From a checkpoint of a small transformer trained on Wikipedia.
Size: 8 layers, 8.92M parameters.
Architecture: RMSNorm before each block, rotary positions, no biases in attention or MLP, normalized queries and keys.
Training: a variant of Muon for these matrices, 286M tokens, 9551 steps.
Each number is 128 + 32 x the weight over its row's rms, rounded and kept within 0 to 255. Layers, rows and columns count from 0. Numbers have three digits each. The size before them is the row's rms in percent of the matrix's.

# layer 2 MLP up, 1024x256, rms 0.42, rows 972-1023, columns 64-95
103:050137080167100118098108112128045149130130100107086150150108084156131181139160156151080088110149
101:135129138049117144092080161133154091134127103101162113127144178074142102145135135113112096101098
107:135096091118138146158121156109131134137099103113096085140128160071116171169136089129103140169083
102:116174112130164075109122107151118098105150109104177078140110122121102153202127116141126137099141
097:128091152120023162093129140085134123127089086042156095126135107159110109117143120101120075084104
099:124099098112117127152143074121110155161208056157142150134136055173107111178185102135104152127103
102:111112147094126142097130147094170196120095111141096188159128117123142119153168164104113152177114
106:115117157124139080103077141134064165130138134165103107185168126155123055130102147125114139115162
101:116155117125082183135135185094160151119180168140173170113090099097122198113095123107077100113128
107:181108157162113185147146158140131133154129123108144145123134124123148115115198120109127098137141
101:131148118106165142132135135154116144161138116165146088108170144170152143156140157070113142126158
097:096188121145158205051102113126112125121129115121099145099083136179146093161191138125121126154152
096:129099121162152152118198138141108099139091193127116101111117106099094128116086107153140156132174
108:152110147126123096098127085119164071120169115107174129148133092160106090170156141114096086126120
107:086117141122156170055125129164144132108142129136118150182141147096163133168132121172118072148067
097:147151106107096120134171122087150096118114150167134107134105110109172097152077166097131214149124
105:086118122215162158130126122178158127201096118120119134119156143170117154099092115114193118179137
103:155119130148123082102175140156200195149123084162099110120188162119115098124146111157139118072112
099:127154140166119148103141139102094122099099102156106137160078165116098113074154147076106128179144
096:110183118165164109126106104122124133168102107144158086120133106144116122126116146122149195143125
103:129096102179069109077079160160143153137168109144115173138128112124087166074101135118154106149108
099:143159054068176105169150099174105088166148080140110139162049121172065093096082139121111122110123
099:101114120096131095114098139130158094167155060157117124159155174121160103056136129115193146158124
106:106099076096111150092143078175119181090166142127094120193154134120178077053153148129143139118102
093:142090098156088132181130150108177150093140106130093082089106145174127146121101161093120088120107
100:136080118140143112126098154120170128164155162102185177097105111136105099125156086109145104142130
105:122164110159127071138169113167134154160106098133091115132151140142148101123096104136129116166116
097:106176155085077078124100168109149200087085090161132147126160170159217143119137088137156112090139
106:124090150125060078193117149136144110131139109089100120167117127150213154097073185187198168122148
105:164136175125159160164174065181149143094172170119155133121099119144154079155116135149131108110169
105:082126149176172103107106120104106099132171148123108086152123107100113138104099157106128111122157
104:144105165121146117129137110082094111130153157134063121143115131118122104133122068080167126160135
096:150137172162063128134101102092090179071143102125124102120148117171130092152121140182125138104139
109:140105196152102166130169099136112127162132108163165066087083089132129130128133139124111117113189
104:155138125103038146162143146101133139140134097115141161079098179132146064101132124122156134132099
094:119119187120088144146101069159121171106106091140078150126111165119128166180143133122119157153167
090:137092121138148106165124087049149143203148157121116130100115130181164075116106116065139145146118
113:122151138146114128121083160085144119150070129102161158099130156150119021147084123137160119134155
097:227146146117131160101136153149116171107073130129141098082091104075141133143137109157106161161057
099:145088103114157135153108131097183111128124104134152105145165129139133103114146076144127113163096
091:076151077132145103178134133139103149169107146108155114192120114080086131202169101134155121096096
103:122144167142129142190133089148172131156130135138084112153139176168106084113166192095154109125179
097:141119111110160104134081094126123152110165105126103137108219174112147103156158088137189162108138
100:085098146143110069128083116078152190127133114148126108135158130127152144185163140098098078129075
095:114090096130102146137095102076129104089145139163094107082110157075148105120138052191133159172119
095:131185108096126139152076119147072149123127181074118113108090117114109195092123138177107107145125
092:108123166167129105148133122125125085139095145168133102066135100137191164128081097123182134117146
094:124140111094116068145089178187108114131134173122110173130097144120092145127153087141137145164108
102:156073152112145100142139114112177167071096115165123190114136113179160159067144166097123154114130
101:101153128140136128122143147124107108153133140157134102172124119132115140086162094132121128187109
102:124225156080153129111113085102164130082096125127215094143132148124126144146150155136166117147158
096:067171086082119101124133176162086104125127142118111143087129088117137087165172112147147108121134
# layer 2 MLP down (transposed), 1024x256, rms 0.197, rows 972-1023, columns 64-95
104:122164109115165155095145152127115136141113085133107074122083116189084168094136122121115136174126
098:133126099128106139113155153125145117140144149084160155100177082144113078182115112136122097110099
104:095154116086072117215125146144142161163200100146068134117079185128162116127117169087121088176140
104:111143128113153121133114180199146104129113164118212109113150111075107134120200160137102173154144
095:100129120093134147113100164094134155159175089097080083123135114117180128134173114118153162193150
095:183127189203067130140156173150123116129191119132128095152109135194156129157141091128124173096155
092:179103174114134106125124109123125093069156142128154122143150117124105123176151106116136139149089
103:121067133149160142184142094108110129150126084128132121093081125125148166127143096145127203090088
102:148019087159116123128184087181122165127114146112101161139165088139158155138173092113121090153120
104:189120151077142146138136086200142184196138106134105124144154116161083105086078080088145177094140
100:127101134159173078124094145129044065176139111109127096057148123173106150118083090091150080121106
098:163120118102123149132100179119111106186132133155165168145127066139102097149133145184108142089151
098:103174136138087084190092173076160164141106217133110094117131154088146139106065151084101099097169
103:108131143153099119041129184165157089136120112106140108109122129109089146092128132174196116164094
105:140133133138129105146082112166101099121081118128097148156126123117155163120156109086169075112131
095:112092123166100149103132088120132110110116180109095066132124171162178180084128109155108110079139
101:115102088163131159151117118155082146111155121091099215095145168068132129146177153164119129149087
104:085115075147166130125103185171131113143155082132151120193117105161174153151129137120148100124116
101:145153155150103183071115137158128138133149149177105143176117106112125148183080136126142101084171
099:114175127095129126127119124111136065118215110128098120135151135113167144114113155177110120115168
104:136103050198144132121100121042114104092166147170144115169109171076154138112147124144165088114135
099:150113084150115102144101220171116070150107113089077070100059112069146099151177118137106082127164
100:105107155153116153118115075150112184089178083148097175100159164112125117176059108155146052129075
100:151180129149090099139136162089135198150075124144131148135113131137194059114150087139148111140119
102:118174151116153073144093076210157069145136150194185092119126149125111101123146128095143177098116
101:141117122140128118160082136149175131121127207135089136087158119077170046131117136135120093128124
107:123161123155117114157117058202088156116132173085122162131191131089171158108172131092162159147107
099:170187070142129184114143090133127184098099094063123126141119097158157114114169184192124152119094
099:117133130100115143101139040130125137128106105135093178122090144137072176163105114173088080072167
102:132104132122183110172161013138089077070104116149122147058155178132151093123197133132095159116147
101:184089119142123074070130165142125162101096143173092101055210132135108118170185143153120102119173
100:129166067159160086138120147141123168111171129085137171146136166110139119060054081114121114088091
096:152149116067117111116077094118127124102103185121101118103141077175184115133111153131136147122110
108:103140151141098133116139116149193114113086165111134104075104118152141142104168126126082086147129
101:142187120139140147147135093163057195129144135149138137093118092215150154131150150113151160124157
102:109129131158149123142120158139155168176124148156130121121110181109183131208136130161133103203155
096:094101082101150115179139111103189088130157121107154137114157158162103152128150115110165127137030
102:168126074092152083097115144077087040168141158157090130144147131172207128121151155111225079114092
100:166183115171181101100091152190071155190165183161104122116192141077134145147111161072140077093097
103:086176184152146234154121099086136080130117115160130166149154073186154124081119092053150163146136
098:026176101087118138115086165139157126089141138151132128154171128150131142204136137085126121151072
101:099108089078126141127113114090133123087162147143143126145150163178172108152178084096091151158078
104:138177117144159072092151104178092116122134129110163175134129141119124114136119149140120153171124
101:105126148138091135156132080128096169116156119113157147122062126191131078106220124111114138125132
103:137154142142104095092130150097092130103127105133083170155170157080095133173095135190101186133080
098:145120107110084167131098121081154152162102107128163108139144166181069147148169121116088160151152
100:098116106108074106146132125180229122114145135183123186106149131086108138151086132089101121110100
095:118164043136107132081119133176154139156128123177184145114102118127115086140147135175185090090175
104:183124062141168165099164169148137158108060157105127069156097113117141160153099161142121168118127
104:134069152180108133110159132153105166098155129130121121138206104162110141162097097153146176141121
101:182126152106113161164146143125131053122048149091152168163123117135124145130128098088149150077156
095:122126036155139204082133159120154108141144075084116091166093172186154111074145147122163186110190
# layer 2 MLP gate, 1024x256, rms 0.388, rows 973-1023, columns 64-95
098:161104100157137146071151096177140187089185151178095175211167158162098169120073101170150069124111
104:066096221123121089119116155093116129087156149168085107131195118181143153116117117161097160115130
098:109134162164128149082171129092061138167081178179098090095159124166176114142139136082112089123148
096:105095075205123187114143149131101135127118156137109110170125096199151122148081132140136135058104
099:093092163100142188105101145077130112171173112178163159166075155155124140097198115109123146099096
101:093169148147115111126111170088124168128162083124114129097159115114134173112129181174171123094161
101:120126137112103140163098172185149128081106119105087125176109146064126129138162125136053086144179
102:104000129123119110050107136066122132176144154107164117146141082144093130114122144124110143115121
104:091167139164114079059154127122122098132184127160194091116134154092154153074145186117148180139148
099:189092100119105088146116090121106166152170109092156080177111119167171135165106140065117096164153
098:127143103139143179128084113140143098124108112157130134168119117132146183090132121143088131070141
098:186134170097050170107098113158139148129174158138109099093079157111134141149124116107197118073161
097:065141171077090146136110102085093160111171117138123129184118135142128079153069090135085084125169
103:173112158135083131166092149171142155119154110102124099127129113146112110108195117114121116106106
096:118178099172132148077113127099115121163123175079123098086163157116151092203147094111088108187107
106:113152128168161125115109205104161148193115148159183176132123119179100124056093141149176162194182
103:133150139145106163108170082108097089107172169122104130142108131117113101152109142135125149124103
102:143134092145178110091125184150150104035165102124096118159145156105140114090135148121181087187088
101:161078092125124135093173158132085144175115129141131123177150114139072182115144127134106089133118
100:170136136092131142139083121152129130131121072127132096117122158138087057144203113131139142117118
095:120111092122092116120115102072161117077156141085121109099092136123123126152124140168150100109110
100:106098098188172104125190178103124143112080106136109131080116108129082136163130136144099130184118
099:126121089121137179175062140132165132123202102123119164090143101084166091079101163172100145118130
099:069095115160114051144055134182135105133071152085168172152207177145156170137156106114161127152137
102:107118115132104135189212138108147153167123136127163186149085139098156188174072167112167134146127
102:188210141177122134187146098099138150109085094111105147142094158080133148125094096122098158111102
098:080165151076104114176150142108124147128170080152158126124149100193151134117102100156133109179140
100:099124192101090188093115159113116092172106107163125094126145137101172152102171174143125115107159
104:153169104132108159132097127094146185140112166132130121101090132113132120157068204154204137107131
102:161114064082169120124086120150133138117167145117137121150112103150099139142145126123114125125162
101:127186118210096150096113104140204092127125077159178112118145122131114124195121170139152141087117
099:175127175132111092074099138079125096166175091161095221208131063113185178116082164125142107073131
102:190079134114116099066179092163214132166145098144077048116149139114118077107116146154149130170103
103:113179107133123103099164082184129096153170107131131177116125069150142130096103120175148117095122
097:078087103097106149146139153121119093130111099163219137124125095135116148121143168164106145164114
092:120089110141163098141102140106119127198105149148107142080088135097098101137121096139141206156126
102:157122135082118177118113121101079105082067121159129127114118158159125128102177149142112094107162
093:093108143117099099113165068138133129143127119176139151089150144175077120088114208104138161128107
099:152120142144146134180126157107152121115137044122118105127121108137126038073133113119141149132097
097:119088119144074095128129168066170173133102198082171084185103127122129068095106141196124165112125
106:119135180110205139106093096149131148143119180101152045184155160102132079160152152108161161119168
098:163149234106167100100082124180137101136145161106115106175105176168098099098108193176126165160172
104:099122148106136171079103120107068202146117128131066148161162173131133086149173131172111122116111
097:107102111112112113102085145116162072165093124125172129068109140147123160138143095149163109150165
101:135093144147130157137104203119147103126151121124133084146149089184149105117131122058087121112138
095:193126121125137183171146131114113180121144067131142136136140124124104137092134105084127103113154
098:105141139134171161167171105090137152098192040179144097184127108129150106155088142118127120102181
105:144148109158131110111130104172134116095067128139138124157120104163152132147124154127085142148121
099:170157132084103096100166137089103126111123158152172096158160121143125123158145153176132130114061
102:118156148118129171115142180104156148134078135097127076085091091142131157155083181170168145082220
101:139158152115154132059137052153161176130116110162133132112106073140109142035119152092106110123096